From a checkpoint of a small transformer trained on Wikipedia.
Size: 17 layers, width 192, 2 heads of 64 (1 for keys and values), MLP 384 SwiGLU, vocabulary 8192.
Architecture: RMSNorm before each block, biases on query, key and value, tied embeddings.
Training: a variant of SOAP for these matrices, 190M tokens, 2903 steps.
Each number is 128 + 24 x the weight over its row's rms, rounded and kept within 0 to 255. Layers, rows and columns count from 0. Numbers have three digits each. The size before them is the row's rms in percent of the matrix's.

# layer 3 MLP gate, 384x192, rms 0.124, rows 146-282, columns 96-127
095:153090145130136130117127130129158130115100113150163114098145137133125105176164129103122146100103
107:121145130139122123101109118102135095158153103159153103159152137178137135107110118170104153111098
116:133147161090151122160145134107155141127121142099150103117119147168133157135134161126129134128125
109:164121185127201106147141156084112107136139118115079091121165125112100100110146123139159128171152
095:146126053128087105165137145131171116120113118061116119122133145143122126118124111133096135163164
096:106149084153148130105146151160155158072138111104139129113090136113105132113092121136158115131109
105:154127120135102142125123154091154153150167118123119156081119123099105077131097117089105126142108
099:139104151084109130149099160126074138115127150151149084131177167159131087122170188126110125149122
115:137111116119180114089185148107098098160113103101123079146126130069126151117107071142167143169154
090:152118123163193117103096120121127169157114112101123170142117167101152155113138125103144110109148
093:134160135170098137113147130100148172106138125180150102130103167070090120137106120125096190188152
097:126130121163123137111092096165131134108082174110188142124103088161141089149066135123140136140137
108:128073171139095112115123139097130124124138139140138141135155148137119108113126112153136094112145
118:127130162138083144134154163100173113120132115068136106136138161143175140095109142106118123129175
090:100085109108085136146115155125108144126130121132126109139131103138116135137134191165125138133138
091:134138111120109119094112109125145152137074156124095125112154104081125109149131135170127151152116
102:144155068126135115124150095161129161120119167132135119124201177118127133129136105107125111124140
102:095147155096110159130147080084136118152141141166124131126088080135135120168095098155159133184129
099:143150126142175091132085078130087116109137143122137113129120146112096124147134108144110136138109
095:124137114130171122084133136119154114092148135135129163149113090097129121115156105152102137130190
085:117097138157124143087152160140156134125121107126073083155129135120127111116124166097083112127082
102:179135144091146154118176155119129083151123191108081156105147153104135124165144116142122140123142
094:093150133134075136079137144142175162131150103152173146139118131142092137128103158116096114111133
098:159133161144097117095139111146147133171163147128139158142089156131113119107126102165141128133114
089:120149130108145045127094110111128127149144123173111141099111133123097154139090168138158157144144
099:132118136139109111117142122149137135080143079166108085117161113148123143099111158112102101080187
109:126113131116132122075160187064156105121096127159114197093118163136120133145164153111144075109155
104:110136132141161144127143105115160115165110093118120136126153133147140115074115135115119133165111
098:135149136168175097080130131134098103124140149097098120100125111125148122134141135155100133133104
097:115098142189134132114152163113110138122133132117141127103167111115100127109141133118131073130134
101:095125171163154149108154124144116152141129110123104152162103141151121117142133121158101107113118
107:096137133129086119115153132065143104101117181167114129151165137141111080131162125106150122156118
105:129104114084137155097130144131107163109153119126113156137132139114113119116141182180131110104122
093:125133138139127113165113124130148093153097114123141134135108113101108123125083149194106135101156
103:147154104180177100119068104112096143110158138144143097116129127151112085122109132170162112111160
115:151114108150086135147077122135129137153161100103120134159130096125127088132144167113085111125099
104:139124149154097183172117089123153084145082141107116137159146138131136096149130094149120127154116
087:122155153134139121147169167120113083175119120124124127110139156155125165127119163153111127085142
097:117118177125126089154112121098093125093113091111100171119163135169125105099125121114164104126159
099:150104161142151165100163148140182156123175146172122150130159109128137137094123149137118078143100
091:140101094118146138152132107170130099122110118103113129116126125103148102116121134076112146165147
095:112108118146143119144115115147119116142111147123180135143109160180110170107137134113142107170123
086:178108147132110123131129123115170126136099147151141106165106154126139155130145152134130136108131
089:162123137056145126095126160137115162146148127128113117154104118135136116105129126129090167093121
106:150121140121153103131192121107140153115142112146066111130150160127165144167143099140142087122104
104:169143130135126109134099136108131136134115130099122117144141126079120148131138208172165110123155
105:097076137133127133133148122086137167136147116161134140140185129102158082148141116142123105126155
094:093138137104117076095132132115124137131156146111153144130133139119134144144159095124110091137123
100:130125119118142089101130134076107117142125124077106197101119160064144124149120123084130103087161
118:159122168112169146138153112150123106114112116162121141144061173125147112136094105140122130105109
100:112118117140088122123095154119151149144129115135091116111142100102166086122132141125151094125144
083:120090139115110100172127128118082141119175084143091122127146074137104118159111114155091101094136
089:130104133128145161157167143154123128123140070165130088129124101123105123099122160122132124162134
089:101111089143174101142164165103117113129171126098158107087124162136149160154132142090130059134107
102:161118124155098097141132125142125148095140119141106184181100090140112133156117101098124120132163
090:131143115085147098117103132122085072164062145110120147145105106119115164125129147155104111151102
112:141146097135123165118118098109104118134118120122109150129129179149111154132112156137121152081134
098:118133115128167118141177164058114171150107120105143141137132164143124133112136103133136108139120
102:132176068132115101090126134135097147125159170127126158152149140095084102173138158078118123133103
097:141159155119157175141126114143163140155103146095114093080158138103127109127110102102133103114115
104:133125103106131133123124120139110115115115138147117156150099114134120109119164143120110153164103
111:141100116132123137103133160140154102144150129111117135150120117133158120096106120095114127129182
108:113134097083128093136137096117129147189128081125155141115136092166116144106128075115159122112125
103:164089162158161182113169117124099162081156150074143106143129152141124103129138136109181142112150
102:098112109154124100135162091054120190133146118067143096138102124118128125096113178115189162141118
102:118145128110146134113119168176166097127130146126129129154086128100101159085147141155134103121108
094:122139131117122132084137140097095120115127094120129148071138131116135098120098134117127162125159
090:161124069105098110123176128124151111153137144125105111136161132137122152172135148123133094091143
102:116123125120080117117170099161117159158106196133117111145111132146133118147140140130146101128085
102:120147144131097121102129127087142148129124129143170154129143120128158114070136104140124113165113
101:082138116104091109135086120100119139126152164114145127171137099126140123129132153138079145120129
100:104126091149142106128122126127146122122113172150127126110129135157171054127116099112132123123130
100:146116162115142137087136107152131158155118130160133102107095150096144153147086127114130138135140
103:119131111129136068167138111109109178141093108089131102095138144118133121129111186175096100158131
092:080137089138112105094148133112146127163137143092112152134137102152107088160165179113100075125119
112:155132141129131189150135179143103125143118148119154101106141111091175155125141136154138166120174
099:118141129083110115097159114117112118124176114139099181132137097141074098104092140154135122106079
090:117120119129109108127159131126084160161152121096117111157098176137164125129113100110118118152158
117:112134103117159083143144136123165161109106154132137163142129101084100117195147113141158129155131
098:121132147110137101089162116083131151112107119106114130154194113159157166132121126136141106144152
104:108084097135093132101118128101113097143107109110131149127137181154128109151111139135116142152098
115:092142118162123176154151143092129100108168097155116132134116081175132111086158109132073116072132
102:124117100127118154132142125120102149156136140142114067149129096124101137160081124139111175126134
106:127162123140176108107118145105137142136126136099124112102132160171153155107105146137148097162163
098:113104134125097118142165154148141128137101131128116094095133150113173164120097174102189167146082
098:168149106121093154145106113159125170132115179100134109137109130112138132100113136131095127132107
112:143138094116145138128138183124136131129127115109158148101143169152122095128153125099142105117123
100:104128139145146108104109138090111123156089104125125107100130134159131070110133132092141128124133
095:136128157134109102058144122095101123119101095150118150121124137122159126112143105134168155174141
102:114101111134147126080157120135147138144135131175079151141145144101162130115117141126104103140162
096:126105104093145128139128173126141137126092143120146117099104105173135093134127112113131068111158
101:124154107085140141109115128167131124118152117137125122098161154176139104136173088117095099133109
086:090149157148132124137114155152108123156138118130130076139134120189107104117149103116119136116107
132:137136120141167077123156127116151179105149101122114110167127104140191112164148107164101099168118
093:122143107081140115102118190133105088151126146122128130126133169117132118119112126121120152105168
108:125158139154111142174127153133163138170126122103099089147072118141136140124125126079140131111081
103:143087131083141149084129092129078152103123120079088111082124133151158122141153133115063104128129
101:136114108064157155141107128133124141093054159111133119104101147078163122123119087134118129144111
094:112126147105101092135108111126153114094168134148112169121125115104119063173135116113151110127142
093:177135136137185103137134158142152150152119075092157146082158124139125120104141145184149118145117
095:131111093157131133083170174117125154123119129136150130097136131156116135133132135132141092143127
090:104150162094160133117150152084087146158142134110125155151158153076162164098097108140096114144109
099:144146128150118097090094123156119195103102163125168114118111124107104143118086145137171117103085
108:118125109138091137166127101156127158162153129149121102140121128116145164101142182126118126156122
100:177170121160091120145133156096138143127096181128126177160114172138120123124089136157112151137195
098:101106144096161144127129100101069126124124090108087119119100087148132123150109134128152138113135
095:106076113167154129100120107128146089158148122131120123093142130057133107132114097112110093125105
108:139068125084132164135159117093134154141097099090147132123088121097090147136088154117161154096202
094:150158166120115156152139124141164159151143114097141140074102097128129110126133127117112117134140
092:130114124176143143129127170142153095144090084144100144130160148123109145122154140133147081133150
117:136161112122153117120115146139128087165105122077155152135114157112125117149112105164127121108164
096:120172137106114114172143120112132154134084134163122099156106129132170148105094126129078123136146
103:126113140105147122140125154105161145132126137083074140121159113154127085108104121087154099205088
087:089104120116144186121112173105118097150153064108110162107145140092119094129140138116143108126156
104:152135102110113129162150091136102123125115159103157160110207098151130110118156141113123134131175
098:130126161117125115119111136134118143162114104080125145124155100103145088105118131128149167108136
112:121139144149151109124079162147153165100126118092183106156132114103110118110120112126179147144132
094:113095123173200086125105127116130161193092088107113114103142148130192119149135147121103127145123
092:202133124108168115120133123091157119144108142145105151135142129142144106147112108159113134143107
104:134167156187146114122125106130122125182134096151122127120073085138108105098138105111158088126171
099:109115163120127068092136130132097137093184111125135158164134127129184119160132119141144112109114
092:124135078117143111129115155108134105104101131077122137133109133113136124116157145129138125128191
101:103127119081131145103140139113106103166124163115141150137150106099136107143116114164162074146140
111:146134120185120138138132108100151163114182088144101137148129153155167153137131104123144137158098
099:138140111146137135159094131149150142171156125126148131135139143150153146119122132103136105122103
096:127132152119146117143120181123134132151140131106170121140162176144103066133149109162147152110113
100:092187102156147149190157109106108160122154087085120163118090159116123116120163172135120166137106
106:123124099191121147151119120092143163142155117115119144106102121082149177095120124098139109130132
110:122153117172115116120134150097153118175129116147118127156133117150146167106106096201112109136139
093:123117153135160064144146154095139147159128115134121153108165117125128134131141106135129155100161
100:140150118111147167078131097098122158119165100129127111130143124083133149145145126165089152099161
090:116125097097085129104123088084093109121148140098120140127099124121111115106108128141147155108160
099:154156132143131135079163163109176125132115093128152100115128083162149168094088144106112078152130
085:116148129140160095113149112167149119130120111163101149176153144117153131124133119125146113115109
090:094086112147146144151122122119132138095126115138133128144187151124134147168142126123109135133121
086:136097108173158106142146137116085153101134122151121165101135091126125116119133107156155137083108
087:117095129124118117145116138109133110126184158101141126113179116162109133127094111144160149140102
# layer 3 MLP up, 384x192, rms 0.122, rows 146-282, columns 96-127
095:136132146113084123122141134126131124103188121158097153153136099100107189146145137117133188145097
100:101092089164072147117168140143147179087126169108139145118170170136143119138116113106102124149145
107:160142144120157141115118102117133155097120100091130093168130125169132146083140123156127097114139
109:143119107118120128114120091180133125144177149139176146154100156144170118165120093128106125085116
096:153132133198136141140127166122108078111123127161099106206133129121140103120143133107117113138111
092:114095151143117153155099120135085174104109133126112182124107130130152124164108107132118141136137
103:167106173128140126148152124124120160151165123142137115159179120090103133103129094143104101144126
109:160098129105088166175097119107087136094160180157162131138142165140115108114161162127083109140095
113:115102134139103119100126129135156100132144087087126128122110094131099127147112126169106150086132
094:120119160145131119112145102112101105120119114119110148127105110154169120149108125168144170158142
091:086102114103116079153120104107138142105108087093127132108148156190126143127130146148146116079144
098:150172122057137129124139117116124178115111112149110124145123135135132134150153109079104099127112
102:132128111104151136124153139122170099120119151125169104155124131142123143104125167153085124120115
101:119150172134159116127156134171129152116116114133135138085187093144135122165125137114148128153091
081:147139127145114117152121121139145133128104132162161118131132108140124124139141092191098143139141
095:144136110114156118130104131129132101117141107157126125100122154114145176102136140140164095085178
100:091117126143134128132078129119120123137105098118142113125130151097136162132132159116109170135124
104:131124156118129154145121104145098153109117122176191147150136122120081133106101185111171064145107
099:114114095101158119120113116095115083151145134120136101135137115132080130154154159147122132124125
093:160124078129100169103137086083122145177123109178105105092131127082140157155107119176103117123126
085:175115110134099098115131109124114134107126143139135118115114124084118136132129137153149129085149
103:087121136120132136103130056104098132116151102143168083136126076125144142128140158125180119141150
091:138110164157149091156082139091132138107106108087139016129150120132086162152092132159183129162132
103:147147100082098112172137131148124120142118129157155121142156157141112141101102135105135138106132
092:161133130123166119123122106147111116099125159177138102139119153178148132179136189126133124133082
097:120096135140133136113139140109134121166140157102141152176132118119161116121123110150117151195115
103:152167125100125118137141151143095143180132109138148082139125126122117105156156132120168157112132
101:099108156120114154113138154132136132089106110108136123148101134177138132156088115133171168091156
104:142101145138144109128154157106123119123134099109131144120130138116125162112132128188129112176105
094:141094121105151119141130131106122097114127177072156162119183135109144140108144131175115091152159
101:115110157124125135170120123164141174120129140095127134172124138158161138126157129149113081166105
103:094116113141076161154138121084112144102114166161146138124182156159112089103164102100139129153136
100:175118155143117136109114122106155116151109106176131130134124163104102132164095114116170146163126
090:108139087148178106132140148130180104161141105147128090151115176135121151118146125178118132118146
107:117131116116118113143173096114137125106124129146124177115121103153108121111120140114127145138164
115:138123121091139134083135073167157129112058123090159159124102160094127131180116147162123147124120
110:157112138139071106145134173104083145158079117127162146115144126115192107171111110113175148129134
093:145129132168128116143127102136125107149140121148170092160154145104105162140114081125121144142080
097:180112115105095136090128125132083145128123104129088108131144148089132137140159151078085161115120
103:139101135109137133143132130136144154126144103115096179170164103132140115122103122126105113114138
093:157111099174134121138125114129077138134114102080069117086139107148115144150136124143125107171189
100:114133139100147132107093113138145157152085134139060113107132167104131122144101135098113174124097
090:110136140117148136118113099164135144129131132146120171102120098167100107124147124134147139144145
093:166106154104162132091123169156148159118121129152110118164128135135096091089134184142156128092103
110:116112126103145096153157135102117164093129096161095134118158156137172108143138106141164130145116
113:101159106129157156100138123102115136143084119132137135116143123109158131123162125172131105171155
102:077117138093131142125130136122088150144142127172104143120145125124139068123104139117136120134124
097:132131154104106098101212101119098123133177089075113158146138114092147144112138114143152110145159
103:113091144171135170159087136124128152121147107144175090100132139138090133165142126139156123113148
114:139122118096124109132145148110126092156154127107132141115127165083119156096196159114126140083156
095:135120112098143121118147153145123116159140150170134114150100119129070153111123124176094138134172
091:156159140125158152131117083118176095113119146111160102144118177137147116107158165143151161129134
092:141129136064149098140092113148167136115150114157115168111096147105141149143113133142152121137088
094:176148134170122120145121126162142145149144129133149135124113078087117138106125131106127150175109
095:116105149102166147144121175076149104153164138127137107086169147108148134106128141118100112128100
096:140117120162128120121131100104089129116125101140108128149105123161121150118180162163139053158129
109:121154119094176097151093126112132050166109118100074156153115179121158116116108111137121069096111
095:083160082102154132160082139147158100164148095180118123143129137154159093117106144117138114084124
089:102117116110166107171134090122127119133127095087133131121153117145108144132141119127135163192116
101:109117146123089123114126131120106122082139122117132147125119104104156119101130150109111102163136
104:121136139112135093118128143153148144145098131124160100117131158091074143101183072095144139137149
104:125139142125113145136147122139128145162142150116081140103158179125146111141101142109160121132145
104:107106154145074177125117056116103143087141184146120142114110177079132162148132133121121119170130
110:067165103096151090113119114120147134148128119153124157127146095105138069137145124148109102198173
111:124107122148117096118110091138085184104154149097154119113164152121150135152102127065166155127122
103:124128128154101128134116113156190103097140118098120143144095120141144092129123113159106105128100
094:128124165152102119117139124123110159100140137163132114107141133097142124183142179149131120074181
110:137140119131165157113125116129120134126105136134114129101108106164096084142124100123149131093150
102:102126119135148129103136112169098152128141160099134142150112106120126102123161069148134151132141
100:150180115097151112147140098095135130126126143110099154130114143093088099165139154114125156134111
107:114152090193107107053105115094102126112135119087114118138130133135150142146147132148118121087122
100:099125147098149129142145121150098111141144111112132115128149127162082095135161141122146115156099
099:101153135111116101134125086157154134107175178157189120101095110113118185070085137135144154087117
106:146128147128118126116140143137142157134149123117079115140173156082117136116117119103151111139152
092:127135114125121106082123139146104128169138154117088159098149121126151111162142180103139103117094
109:129151150124134095128139085103144131148142115109177139151127184107104104118126136143105111128107
095:107111111090129112141137125151175131096152129135107132176092148106112105086100120124092104129129
089:144177134128179148149128142133143090094099143185079112153100114111139143141129130112147173164108
110:108145137101094132129123166121130139139158111113136143114153138115172130099100177137111141134132
099:104162126142135089118147147067158097151123164143149157117178136196126157120111148126127148059121
095:157116160173169097116139104131150127164127122138152154097109085149112156106114122151108117147132
116:151168112176095132151165110142144129134138136113085175142109097125129123115144143120107120097109
097:144116143126107122116136157141083142127162101102148148136140119110116155119140106117084150184114
104:116126103178140133115175159138165123122137114114097123147120118103157132146203114141096124149144
102:128152169127110124142115098136193105141080149130096125146130134170107150151116193134118105129131
099:143126122139123084162140121130092175129107182127118127139188143064117142111113065117124130129087
108:112090136136119106137154117141107135160100110180105124127135157137126120166142112158132111123156
098:111135113089108103119110164091148155128069129108109092101137123116140129119130178103136166090110
098:146138088095121139119120110127119079109148123100134091131182175137128108140085148188143134160055
099:142139148114145131100138157083141131130161140087166088158147140123078117141161084137151121083103
094:125138167130102129089110120145107104140162131126127110166145094137122173142162110152104176088156
101:108155131098155150143138116138112151119134118128108139107096133173122104154122107145078142096087
084:154068171117166152127129088163117143084137146149160076127116102122126145138096144120153139139123
125:142134144127110128123100121110109061128095106104139116106122132115131115121132143096144160100137
092:144099152164113169115119131097123149141120083133153110143152109121130153117100124098104136115153
105:117186151142086151136143124155114147121087146150145117087161131149161125141114173095136111127087
101:150152066107152130106143187134099138172123107125133157135110110118118105114116137118077090135165
094:162107109103180148117119110159115143122098144110118114124134101088153109151105114124151124130138
096:112115095149126141169127161176136129140120148175124106131108137114162132113144124164118096126126
096:134163075163168150150134109157124148189123109109128160143114117151139149102167135156151144120109
095:110118121139131095125151157119104123113127107129118133131167111138116112125147140104119131160113
096:124126130126136136104117074106100160112129126159109151152114115127130103139137109106119159156106
099:148183151127150109145119151115215122100166137144087100147138118113119124126180136123142149133155
099:126112130128140117140113120182164139127123107132115093125179123129104125125116089083112133131114
101:092152110129101127121085130135148150192170140128134078111122100118114115150146177113132145117156
102:116119132082107134140143134146151093146137142114106097144156131152146119141156111155091128167124
098:141071124178108138118122117149127143142134160146094127123166102131158124137089132096147133110122
113:105124142173130093131161162111169135124138140142103100100148113112123096174137106154105125120119
095:122113140104151124114120133148141137120123120132181139117140171090151109134097159114151148145157
089:126128165131124155149102104108159107149125121103147118136124122103147151124104105106196159128130
117:102181118142118125126194134103112125138109121098174103158132100115115132117111095146121127110126
100:093140124107139088142123157121125153123102111095145108126139144129134134125122132133103129111136
097:124127143131104158123168132118112093124074118103168094095135150088117120159078092123077129144126
086:123121135145136078101143088135085133128154127105128086160113087091140156105124097139106107130102
100:119155136129179124122138093102098130121114094159135138159135109112127121131139152045144167103215
103:108094099160123112158145069102119162112098107130146158143119116125133166151108120124142163104145
113:089156127145138147121110128134140114129083124113121104131120088142123147132118129149182163159135
092:144122111132156144123144143109096141111146119073138177130141117110144126129152149142150151162129
090:078137181158109143082128110125150149083151117148146099097124105106133116135132139146124094121135
096:138145154108155114116112130085141115157130122175124124137119126129088098115127141113148122133154
100:098130135133107125127120116173097148095098109152136160145142121149110126173118117137162108108113
091:113099126126109140132155127097106132112115136121131153119118161132092127177132111135122126104164
103:118169140090095125135129096196109156143131146116158100128128104113098147125110164108090161116094
116:130111158125123114120122104113099135132066106128094147111161117152107141156131089112149111087154
090:136098141111108120132110093152084146123116127118123102139100127158139130131162153123162116125101
091:157127115118108061130159133132119128083124134157127131157139195133133141104155141095132114107178
095:126175116155113060134119111171100125139105123105128118108142132100138134094138123126124129109138
107:109137093109099129136153164159127106147129137109134110124110111177102120126118128148156155105126
110:119099173120160106170119139151062165124107154102128128119095106107101127144156128121134163101128
097:107073076114144123122133144146093137092109142108109149094133123130156092143108131114132116132086
099:137142168114159164080109130132108159113175106137138152133134119128101111149120153174098178112150
094:179123154086138113167157090111124121109126126102131135144103112084113146120130095173134087130127
110:077161142119147112171134140142132111104126154108100103148136169082106100153125167146153153122134
082:159125158129154083120130126132148189106158179133141132123153135133148148138120098202154146134114
097:108143152147100089116139131118126140128172138091138117124098123117095107099099145112117145145154
086:111132102162159101106158108130131126143121130155164093165102148103086135105101144095114148124118
084:132113111124083158155145156066157152161154139099109129101137147133123108119085120087167148127108
# layer 3 MLP down (transposed), 384x192, rms 0.122, rows 146-282, columns 96-127
098:142128166162111119118118132158159135116108146117180133117093120116142116129132115121118142179127
104:116192122148108108105194114126166116135123157150117130119125112107128140149127129106096095117088
107:100108129134178127137102149106171132158116149067154117095128104135145128085123124131098143117116
105:172206082145119143129136110115159135129131136119171148133129148121136143117106125114135087131109
098:163170121106160123135140094129095129094105124150107126138146112141140117136129124088129096143180
089:096119089082141132129168134101116114126120120117148168107111165098152135125112124107147168144155
094:101104139102114159162146145156112163113130149138093102190103139128124053090137127111148131100162
104:104118138106096175121127106129162127098143109130165088134111114146123167156135113122103124176122
109:127144140154106121139078100147118125108147099098150115128130088141087128139113117143084146120160
097:125159128142093129105129163145115133111113163102151106121123132141147120133106146107143146158125
093:132114136157191115160122151115113118088130135148154155125110142142113118102141147111147137140141
100:109157136137149067108101116110135136093124197120153091133109107121134061123129166085104148157139
099:070122147136125145143123173158117108113114136136110139187142107163162140118135109109167111137143
106:143144135106120139104085145146096094098118100159152067122152061116110131156140118091146077141148
095:101150141124081155158120076139097125132105089156197131134110099143114116144127116097126139114101
098:176105111113170106168152127151102130140112077147114137136108148146093090130122119129103147122115
096:119120110108137182139135136109113117119145134133158077167102115174091136160093115103132104095142
103:148143121139079117125128071093151135133131151098129162118094108161120102145053140142157121119115
099:136100134116104141153168106127088092163151103153142125111150144147183115155135137083117104158141
102:111112123129121139135109149162129147112133104133113123116149102164150144129160110154140125121120
091:196099145137134142093099149155107157121126121162113104174135170078152150134116133132113111129166
103:140127096126126162130153080135118108134117142116123170132123105109135129184113164139152143117149
099:170109120177109162128079142108115163094125123141124074124180100125094179120126132141100109124130
100:098147111158136130148135144115065167134131132049161129164154134095132141137112136127144130126151
095:146121106135137137146137118090154132179171118132106171128136089122156140101136111142166134145177
100:151121162190142130137149121127116156119118132116116142157061070138128104119139137134109132131133
097:140119149072102120125131116154107124171150113128128173170131133183108124125143138141134177111171
104:118084119120123123108136086095173140148125125133089157114154125189116163103099110144117164132107
105:117120167130166110161131177125103106137135082077124157154083099164139159148147090094151150093117
095:100076088127105108123124118159123115123070125140110088129135153137138124139136130074139193136087
093:093115144096139083139130125162106148114142173116121081170081114123161103132155172102148147164115
100:123130149132083149129102161135156127080139151164150111092137130140069110131123110118119178132090
101:145114126128170079135103138151103075168111133140137111161127093122150135135122113093151143134100
098:151175100117163092127138180118150112131106130147153113131149112153083132123151079131093123076103
103:126145139111129146142161126163143117141123125146135182138154148120122137153145131076123120130133
107:131145098106147173120104105108106174078115137129143126104171121156131090101109142095099096150108
103:127125139157145134119113171125133128118103114091130163175085136116117126163139154128155109133158
096:119119109174106131163122183114107164107120154101123128081148140130110124126172119148137121155146
100:111126112123102153085103112121092157097063076145159155183125131117127100153162127110121167141151
107:122128121126118105119152121133116136137112161135096133117108125094161123138119132107126152121113
095:142066081160140144115135118082080093123124134141067109139153102152111151130127121151121090119176
098:134182123128141114118115163143145143099098118104098146144137186068145123127127126080143138139115
100:116126134128134128143135136164116137139127089125134101108089091132087105140091120133135127138146
094:120138090111125100114116139140191135133125148060121130118155137146163114135131098112136138186107
093:115134085165114109102132109121152123127115129173126097106151125111168088166157112120135113122157
103:118118124105082175146083125127122147102143147141100140115173101145131135159144125137144166143105
088:135140110135145140137132107118136132142124124132110074118132093158107149125137106146160135126123
096:179122119140117127118127104121126109116121115126128111113120142161134110116107140093116122168174
102:109138117157149111157134103122098094188110131106160170190145157149117088185127089092120111087128
118:166090082145133153122122110144108130130157127084131157120120128118122148138174142089129143104111
096:157167128160157140109101168125162161112136125140119103126136137107116174137144123111167101114114
090:130093126139148122117133128164107124131116101149146164134130121132101145098130119107129138139141
095:118126162137129117164155153168141139157124156120170109112110091118131104113116121150106092102114
093:151150133129091131151170131151118184151120104081132172122158125116118136147160108145149114164107
098:106091196120065126100103120111153138124130161151120143120147128121122131126140184152129096142142
095:120131107119106141118109103148142124139126133149115108142138128144137114120159125166089137146114
107:139130116076150113157124100140147084153120122077076147161131189144149094089128155142113132127124
101:120139144130138138101084090163104109135095109170098130106136126141141122100123107105126143155131
097:134130108140096112165116125131128117123123132138154127157153121108137177134115110121135093137116
101:150099110129099114079135085097096121125150132127147154116119109185112124119133089107107118145133
101:172121111137136110144132116141155135122075146174121133159124152160142142131129105128145124151125
107:178088172121137133109119122103131133116160101135145145126099146165101128119114177121134115121134
096:142151121148103106112125151105105125102110121130143136137142107108110156165163126128088147157145
105:065153119167138113120089094122156125116129130123137148142125099145137127127132128130142111136191
105:149128121099130113092121112116100124165150161146098143128136152159131133080089095105156102088081
102:118084069119098148093119163159110112146165124127126134138142145107155137152071129167175123149151
093:123132123127116152181141163122101129151109132127140149143087100132168130167107123096134133132153
091:147111171141115137097094151132120123115150142148154123152114146097131113115111173172142174173110
098:120153190081113128130129167123101145193105151136115116151120132166111104140116130132162124132145
100:121150114132120082137091088097099154132111173113151148156084124088118135118149161107118117108097
104:097132116115099126151133129134110123124130071097155106160133144142118155104078099145129143095135
098:122109143104123111137113131159093163108120175111110090118159086134140144109132106144095127107116
101:120132166114097129117175146097127136134149117151140150106151082112107119165087122139133101136116
105:132060144130146121116143102159130176110122144129127125111143159125143152154122090145134101127144
098:172145145132126104109180141157118150153136092148115137099152094101137072118120131146171144141163
112:122106114101109106110166139177189183120105117110162149123121138150093123166097152137123107107140
099:114154119167136170086141133127123134124104163170154131108131131113140134121136083134130118107094
093:163157153117123142143124109144140129185096138136097136117137116109111148151148123068102126134135
103:113100140111139132145155130116156180146143148133104134137128147107166151148064139125112100131164
101:114121123106128087128095131171155117131139130093127094137135118133155164103094139141073125081131
100:138086099083166111134119109136164106165125137149141129116147154137117136140109148188104129140152
110:088128158168088179138120131108086125145152136115094156082104137096140103109138139147131089126092
097:142132132128114191135112197093128141162110130126107099155092137115129144132110077097129122147125
102:107138113171176152129132148139153111134130118125163124118125082116136124154167146135116122143170
100:156112096120111118134073097066105123108116113111097114133122140116104137153089094128146104150149
098:121093129124135119150146153116093167124084110090108100141158168145112128130109099076136131142168
107:071106129072125106124164138125129106110102101104120138156123133112154157176189123130156152135092
091:097136137172105136119126144131117139132121099067110133064112126087087090172172134168121123154177
101:107156112102152151160126081132124138109182138101086147124171174205124155140132137115106125155103
098:116129149138155139093088133111139075112177116095136141104144145062102119100168144154102121123110
098:152113123161137124156104139115149137137062124160148124182166093154121153129141087162167123111111
099:122116091124146146173096144155136149150142144154103109126117132125089127145133124135143156160124
095:181112118144142115175104173125120126193129131124078116134171075137114141137112120134119124119133
087:101130128091144132132091131163107125102109120147127124075117145158150145072130111131076138149128
094:100106114140128128139099122133102172119136157161134132150129122125144111118152143099186144135125
095:163136102125140163140145135155128147158138127108142141094084178109114128101130126118125128117117
106:156153146125120154153135135122057160100168105092131120144147105168104116121145125124106126142158
103:168104112088171177124109095106121103136111091173150126110100149095136101132095089156125170149102
099:109099143138127137121134119163112166140140152126145097124113141143131151092146106128132136164129
092:126137132144138125150125128156155162139102130158100125160147126133129150097115129113156140131118
097:083139136130146133174134157150094148192142180110103124164160139141137168162070108133146115106169
096:118118128145101124092132104107128113145160116079164170149138128112138120127140105114140160148099
103:145138186166179142111125108136106126139116099163140090111121097157146172103138139132135132108139
099:138123122085140129163172184139119128148092154128124094132131127138096083122134089054150149150132
102:108087106109150076138121110172101114163157152168130114161130116137114120125119108170129122103164
105:104118131074148124101107132123117135105131149125095125171110129168147125112090102162124131171127
102:135106129150169129131116126139139141112133167145083149124136141136161118126131141132126134130122
112:116169134135126124152117144149146141141134123128115118110149123132165137109136141140150140132153
094:058118115125119117110106134163140119139108134126134159113092161169135130155094137137118154143156
095:133146130130104159133107167126208124127123128140145109137125129142120157137142128137103115139157
111:126123105141131113125164159141125110102156106076086105137092101141110115148135144071099173116160
100:128146143135130167157112117113107115092102139109207130130088126123118085149134117157093141110170
099:127139140129128110112080120131099145110067119119110142121122142116119093089161140121151108130084
096:095147127141145090113109174150111126145147108133112163158093116155123149147159144142084089149136
102:108161126115097135112127110111149130099163126110171120119168123163096163108131132130117121105131
101:125153141135094112148144150187152134072117097139142126157074117139113191146108160119134111147130
110:109163096118141133131096158124132131144098087087086095156157128136148148115113122115171122133110
101:111133143131095142115121133123121106123099120111093124100130127104134094182095109112132177125142
096:131159154175132110079172143116132141137130098112119099139166083115144110146136145164128114141127
102:137102167120135063120160125097129083156108100147143105142107139119130083121108131141153126144145
096:111131119131118142159108088148164144094116151153113111127155099121121079129122143138143161115120
094:070112151105171129153121141159105149100124113129111139199145130120128093133139115138139137126120
104:152154113159147123133126109172097118120136125135185131127130159144108105133136146089149126116116
100:127153155139080117152124101141105102065165159170184118119107122121139118092125132087125139123150
094:102145107149119092115133108091098111076139151106115107102146135146110105142128131104134110132127
098:073157135131102095120145133094123114138130135112096096129119114145109134105131109142144122136172
103:122145072157193101115119135144095120132154103112141142124139151137137080111150109119123156109116
101:137111129130174170161114165118143055108106062155121144111150156155128148133145143136120142160146
110:152159144123142145148121143159089124177084153122124094156126127124101143121117145118140154088120
094:128074064130149133157163139127102099121102125136105159096136126120141111118115131127125109128153
102:144107155132146182112139166130127100130142128107112153118133099108111148149089120147134127146175
097:161151127143122093153120117092070148105147147109103126120126110150127204120064131162173129128165
111:135126098090121134087130121131166086090171121146124058134157167110174069162158133134138164149132
094:163102144122119165088127086122127129133131167102119150163115188133108115138128180186117121134142
093:117108129117116100079125166154150150121182158157126126099164147116166123115140160148163148162072
093:159146139173138114149125119124121140136131131128092167137120141125119183151102166127139138127170
099:132103140112113176129129134146108132096142159131101124101125133138179131116132108130154118139135